From a checkpoint of a small transformer trained on Wikipedia: MLP 1280 xIELU, 472M tokens.
Each number is 50 + 15 x the weight over the matrix's rms, rounded and kept within 0 to 99. Layers, rows and columns count from 0.

# up: layer 13 MLP up, 1280x320, rms 0.105, rows 646-665, columns 80-159
# down: layer 13 MLP down (transposed), 1280x320, rms 0.0974, rows 646-665, columns 80-159
up646:50 57 26 77 65 25 63 42 61 36 27 37 53 48 46 53 68 63 70 38 37 67 57 36 54 32 42 43 60 47 51 43 53 49 39 49 57 63 55 59 48 73 42 42 57 45 64 52 57 50 18 55 40 53 32 49 56 29 54 56 24 80 46 46 48 34 51 55 46 41 47 42 38 30 66 39 49 70 40 50
down646:69 54 64 47 54 46 59 56 55 63 55 35 66 19 25 29 49 33 41 47 56 32 55 53 41 72 66 53 85 71 46 55 60 68 48 56 30 65 52 72 58 40 47 54 42 52 42 74 50 71 15 41 62 33 24 23 68 34 46 43 46 16 26 51 66 53 60 60 36 47 58 46 56 56 55 47 52 41 56 65
up647:48 69 39 43 72 50 47 39 19 44 74 69 17 59 54 35 47 48 74 49 66 44 75 24 55 45 12 64 31 48 45 55 78 51 57 61 59 64 20 57 75 67 44 39 26 53 44 54 41 03 57 41 56 73 51 58 44 54 83 25 38 34 42 64 58 60 59 35 64 31 23 56 69 47 63 31 35 61 30 55
down647:48 40 32 74 37 57 85 18 39 53 46 40 64 74 28 51 69 45 37 77 52 47 51 45 31 71 57 61 60 22 64 64 57 75 39 26 26 59 52 18 61 58 31 52 71 50 35 44 35 39 21 64 55 66 36 74 58 54 44 49 42 54 56 56 72 39 47 42 57 56 25 28 77 46 53 29 34 52 31 33
up648:68 50 45 33 78 47 51 50 60 67 56 32 39 48 46 36 27 80 40 32 44 57 27 55 57 42 54 66 41 58 32 56 29 49 54 49 55 41 51 63 48 37 46 33 55 46 31 58 27 37 49 36 58 39 54 36 55 51 38 41 39 53 20 49 59 41 75 53 65 62 42 24 31 66 61 23 45 36 50 48
down648:49 28 41 60 51 78 60 66 29 57 59 36 60 52 44 53 35 67 55 45 31 68 37 60 50 28 70 51 51 53 48 38 54 37 57 08 62 71 26 54 57 78 31 43 52 48 68 58 59 69 52 41 57 65 40 20 60 41 39 42 22 46 39 45 44 43 47 62 28 37 61 52 44 70 58 60 35 67 52 66
up649:31 64 48 45 51 31 37 41 60 53 77 67 46 34 22 51 39 76 35 50 63 60 54 28 66 36 51 37 49 72 41 58 52 31 80 38 57 48 61 31 47 77 85 24 55 41 58 49 46 34 51 53 25 67 30 39 71 34 41 52 37 54 42 63 64 30 39 49 66 65 49 46 58 53 52 90 58 55 49 65
down649:70 34 57 36 42 35 48 14 70 48 32 50 71 48 52 62 57 63 68 11 37 51 43 69 63 43 50 48 22 44 56 39 65 51 21 46 74 58 36 55 42 59 27 60 58 53 60 53 31 50 53 26 41 23 33 66 28 40 34 40 63 80 52 31 74 44 63 53 56 29 60 66 48 33 46 49 56 73 47 51
up650:70 55 39 56 48 65 77 38 62 55 81 74 49 40 24 42 52 38 27 44 22 55 50 54 58 40 50 47 33 34 57 41 77 42 42 70 51 41 26 41 69 32 48 50 57 16 76 50 55 50 50 54 64 39 22 53 21 59 36 39 10 40 68 35 69 71 54 68 80 69 50 42 40 61 64 31 65 52 57 45
down650:48 48 65 50 63 57 56 52 52 51 49 51 40 57 61 31 74 64 57 43 60 78 66 45 38 54 58 52 36 60 36 31 58 49 42 44 50 50 43 47 26 58 41 28 68 68 66 32 24 39 43 64 66 43 30 74 49 57 60 49 35 56 59 29 53 41 60 55 64 43 65 38 35 42 55 54 46 45 43 46
up651:47 76 31 75 61 36 35 38 53 55 53 56 30 70 51 40 57 46 64 45 48 42 51 58 57 44 42 45 35 52 36 86 45 44 87 43 54 57 49 24 43 39 49 34 52 52 46 82 34 34 47 49 43 42 58 41 40 45 65 64 31 70 54 39 17 73 52 48 92 47 19 43 45 39 53 32 31 12 56 39
down651:52 56 48 04 46 58 48 62 53 43 60 46 80 23 94 40 64 47 28 33 79 45 52 52 64 53 65 46 70 35 49 45 59 59 34 33 52 49 26 47 45 41 70 61 42 39 39 44 45 56 59 11 43 37 45 24 42 24 50 36 24 72 51 34 62 20 41 68 63 22 44 38 42 62 01 42 66 70 66 77
up652:42 67 58 32 13 63 72 39 52 53 56 38 52 41 38 48 50 51 71 47 58 56 65 25 55 56 36 39 70 30 53 97 63 57 40 27 28 56 64 49 28 44 55 42 28 38 45 43 31 48 75 34 36 53 50 55 46 30 64 57 38 38 50 52 54 40 74 56 45 42 09 53 45 52 35 81 67 31 66 79
down652:43 66 45 16 62 38 68 64 61 69 53 56 40 37 46 64 71 45 53 27 59 48 58 31 04 48 64 39 61 45 66 70 48 62 18 66 39 62 27 58 82 46 85 59 49 43 43 25 85 63 57 71 70 40 67 77 51 49 89 67 44 42 34 63 24 61 41 44 43 37 74 51 40 26 64 66 67 42 37 46
up653:14 49 55 52 93 28 66 40 25 52 26 59 22 53 37 32 12 42 44 38 52 32 51 68 47 45 61 29 51 41 28 38 54 50 95 65 80 52 41 27 53 54 40 52 50 62 54 82 68 24 56 58 47 64 34 43 49 53 61 56 24 69 35 50 51 56 62 36 44 38 44 44 69 76 57 51 31 43 57 19
down653:35 21 20 56 39 34 51 45 33 51 32 44 37 56 61 36 51 76 61 52 39 51 53 61 34 63 43 57 69 56 46 38 64 68 74 20 88 64 47 48 56 57 27 55 54 20 23 38 44 35 40 38 64 61 52 50 38 36 70 62 67 61 53 40 58 64 57 65 47 54 64 73 67 62 48 49 53 15 62 69
up654:34 44 38 54 55 65 42 38 51 59 52 65 28 49 51 43 64 65 50 25 52 43 47 44 84 37 55 22 39 46 63 59 53 25 49 59 67 55 39 51 72 62 47 53 35 73 66 46 51 31 64 66 22 73 54 52 43 66 36 74 49 41 46 54 79 54 63 56 73 47 31 53 53 57 34 26 37 64 41 35
down654:70 56 34 40 62 54 37 64 47 81 38 32 46 40 65 37 70 41 47 34 38 46 38 41 75 38 68 62 60 67 74 49 96 18 37 18 38 52 73 29 45 60 51 26 68 60 33 62 64 73 66 66 39 28 58 48 43 31 65 52 22 72 39 61 59 56 44 53 55 65 20 65 69 71 51 53 53 48 46 54
up655:37 35 31 38 72 35 46 55 40 49 41 51 48 35 54 66 62 48 43 59 58 37 30 46 48 63 51 65 61 51 33 72 79 35 32 84 72 65 52 56 46 68 57 15 19 28 63 48 41 47 70 59 52 41 78 50 38 48 55 20 48 43 31 49 53 70 56 48 61 49 53 61 72 42 65 30 46 81 55 49
down655:41 66 28 46 25 48 68 82 54 24 22 40 69 62 18 58 92 39 83 33 47 86 65 86 32 58 52 48 38 52 37 61 59 41 43 50 32 42 81 65 52 32 27 37 39 39 34 66 21 44 55 50 35 59 53 65 62 51 30 56 23 27 37 45 49 59 26 52 26 58 39 39 49 76 37 51 38 44 47 44
up656:56 53 49 63 51 59 27 51 33 49 26 40 56 47 48 64 71 60 70 43 70 70 64 27 77 57 48 54 58 54 66 62 48 53 65 41 63 56 41 37 51 65 50 44 39 53 42 52 50 47 81 62 45 41 58 43 63 57 57 67 44 41 34 48 64 21 37 85 27 45 29 55 74 63 40 65 65 59 53 86
down656:60 40 55 26 72 46 67 53 49 46 45 49 49 57 68 57 24 46 42 44 41 54 38 49 70 72 43 49 47 52 33 74 38 48 58 61 46 49 53 47 47 52 39 50 45 45 56 33 43 45 48 30 55 48 54 31 35 58 63 29 46 43 54 42 35 33 55 53 36 55 50 42 39 52 40 41 59 54 56 52
up657:66 52 47 48 19 49 60 48 30 34 62 56 40 35 52 58 48 53 48 47 70 38 40 45 64 34 20 50 36 38 58 60 55 38 34 53 86 47 74 42 79 48 29 39 29 50 35 57 33 18 35 58 52 38 52 59 79 65 35 41 49 61 58 44 40 51 64 40 42 44 57 81 65 46 45 64 44 65 65 47
down657:57 55 34 58 42 48 13 44 37 84 46 76 59 34 72 38 41 54 36 23 34 86 36 52 23 58 64 19 59 40 69 62 51 71 52 42 39 40 53 33 58 44 57 40 63 51 35 41 49 58 40 39 58 21 56 69 57 26 35 76 40 36 46 50 47 41 28 58 46 33 31 38 82 53 68 46 50 55 43 46
up658:61 66 61 39 48 48 72 54 56 37 24 34 53 75 51 35 40 41 55 17 58 38 74 25 70 55 60 35 56 77 16 68 65 70 57 45 68 73 65 49 38 50 33 76 16 63 69 40 47 76 30 47 36 80 45 51 57 50 37 68 42 40 31 77 74 54 56 66 60 34 44 63 40 42 60 48 44 37 65 34
down658:61 51 51 63 12 39 29 59 53 47 84 32 36 43 43 77 26 31 12 35 51 36 62 53 47 50 41 50 51 31 58 16 42 55 55 69 61 61 52 28 57 45 60 51 61 42 53 36 57 33 40 41 30 40 44 07 74 24 52 89 81 38 57 30 72 41 50 30 38 41 56 57 49 38 51 62 69 65 55 67
up659:62 60 42 67 55 43 57 56 61 49 61 50 54 41 49 74 19 37 37 48 44 63 57 71 75 44 54 53 48 40 47 74 64 50 65 48 59 18 58 60 46 37 61 29 54 37 36 60 66 53 41 74 45 47 49 51 44 26 53 32 29 18 51 69 59 46 34 77 49 47 30 63 53 40 50 36 61 46 52 63
down659:53 47 52 41 31 59 53 99 54 59 41 64 52 60 44 58 72 50 46 64 16 56 57 17 51 26 35 51 50 61 57 40 50 48 31 63 48 35 56 48 58 50 48 51 48 77 63 33 37 42 65 45 39 56 36 76 51 34 46 62 43 73 41 54 51 35 75 24 46 64 47 18 67 59 58 68 29 48 52 08
up660:60 54 40 46 66 35 51 23 59 42 48 65 54 48 43 51 63 55 50 43 60 48 79 50 69 41 59 66 32 46 56 49 53 57 45 31 53 39 40 79 37 56 74 70 35 50 54 45 69 35 26 47 45 74 57 30 63 32 61 55 46 42 81 60 22 41 43 62 49 54 40 60 44 75 62 40 67 26 88 44
down660:64 64 45 24 39 53 61 62 68 30 39 65 62 58 74 37 55 61 65 49 62 73 47 50 66 70 74 70 34 32 40 45 69 28 51 51 47 48 27 63 47 49 59 37 49 32 65 46 70 23 67 58 51 55 33 65 61 55 49 29 27 31 59 25 62 59 56 59 42 56 68 39 43 35 61 43 50 63 42 64
up661:60 53 38 75 53 58 78 47 60 29 52 54 21 73 47 82 47 39 35 45 68 66 64 50 45 54 62 60 57 50 51 32 62 18 55 52 62 89 59 38 56 62 29 53 31 40 70 44 42 19 44 47 48 43 16 41 46 64 28 70 38 42 53 62 43 62 63 45 57 37 53 59 30 79 47 55 35 44 61 58
down661:52 37 27 40 38 47 96 86 29 49 56 41 32 69 41 62 43 67 36 64 29 62 69 02 16 85 73 66 41 45 57 67 60 54 53 50 47 69 59 54 44 53 60 72 43 67 73 55 63 56 31 64 26 47 61 53 62 55 38 55 79 35 53 46 36 64 30 89 58 63 39 44 55 64 66 35 47 46 36 60
up662:32 54 25 55 71 70 52 29 88 34 46 13 25 65 40 44 77 50 69 67 60 60 45 70 49 57 76 54 46 50 45 66 45 35 62 52 59 40 67 64 57 44 35 52 66 69 77 20 48 35 59 30 50 56 46 38 41 32 23 77 36 48 51 61 56 48 49 47 30 35 36 73 46 57 46 47 40 57 59 31
down662:79 47 57 58 62 41 35 42 49 41 55 81 63 50 62 47 65 50 68 59 42 55 16 28 50 58 68 32 53 47 40 19 38 61 62 80 59 28 44 72 77 56 53 61 52 82 41 47 49 82 60 62 26 85 73 60 59 63 45 62 75 43 69 31 29 46 55 29 47 67 78 54 63 50 43 42 74 32 66 28
up663:19 50 61 52 69 66 56 36 49 33 32 85 51 38 34 63 58 50 61 48 68 37 50 44 51 41 43 43 17 61 40 70 49 35 54 46 43 43 28 62 37 48 51 44 45 47 43 43 40 12 25 59 42 82 48 41 47 47 60 85 42 57 51 42 80 29 79 31 54 22 43 87 81 73 33 29 56 53 72 36
down663:38 57 52 51 58 53 80 14 68 54 43 57 34 38 60 42 45 51 60 54 39 64 64 61 47 63 34 74 47 34 70 58 31 47 47 38 32 51 80 43 46 57 48 43 29 42 48 57 56 18 45 51 66 51 60 18 54 33 46 53 44 35 62 08 56 61 63 73 63 48 38 53 45 33 59 59 72 49 59 82
up664:39 61 54 47 49 22 53 32 61 31 38 30 52 86 13 55 76 53 75 36 75 42 69 45 42 48 33 49 46 48 25 46 54 58 27 40 26 60 38 31 34 55 37 79 35 55 65 46 66 46 66 77 51 53 48 39 49 54 27 68 62 31 30 49 87 58 55 65 59 26 45 49 59 62 26 36 34 54 63 23
down664:67 59 40 81 49 29 38 46 45 66 51 46 61 44 86 54 68 57 72 39 53 47 41 64 55 51 62 72 70 46 56 31 67 51 49 26 51 40 62 17 37 63 39 57 69 44 48 22 55 38 36 30 69 57 47 50 30 52 47 60 38 40 46 49 62 35 63 57 33 46 74 30 39 41 41 41 50 43 40 50
up665:08 71 48 40 51 67 46 42 48 44 32 45 58 55 18 84 52 38 39 43 49 57 45 58 79 21 22 35 51 40 57 85 39 53 46 62 52 50 57 43 47 77 61 63 18 44 31 58 68 31 77 55 55 55 40 67 35 41 55 43 64 73 43 43 47 54 73 58 69 49 41 43 52 25 45 35 54 58 38 46
down665:81 41 64 90 54 43 60 42 79 74 35 54 61 47 63 68 69 29 29 67 54 55 72 53 60 40 66 34 33 62 57 42 67 22 62 65 43 51 57 49 72 61 79 28 42 44 55 64 40 63 73 32 41 27 67 27 52 60 49 00 37 43 28 24 64 34 34 61 22 56 67 44 53 47 48 23 26 34 72 18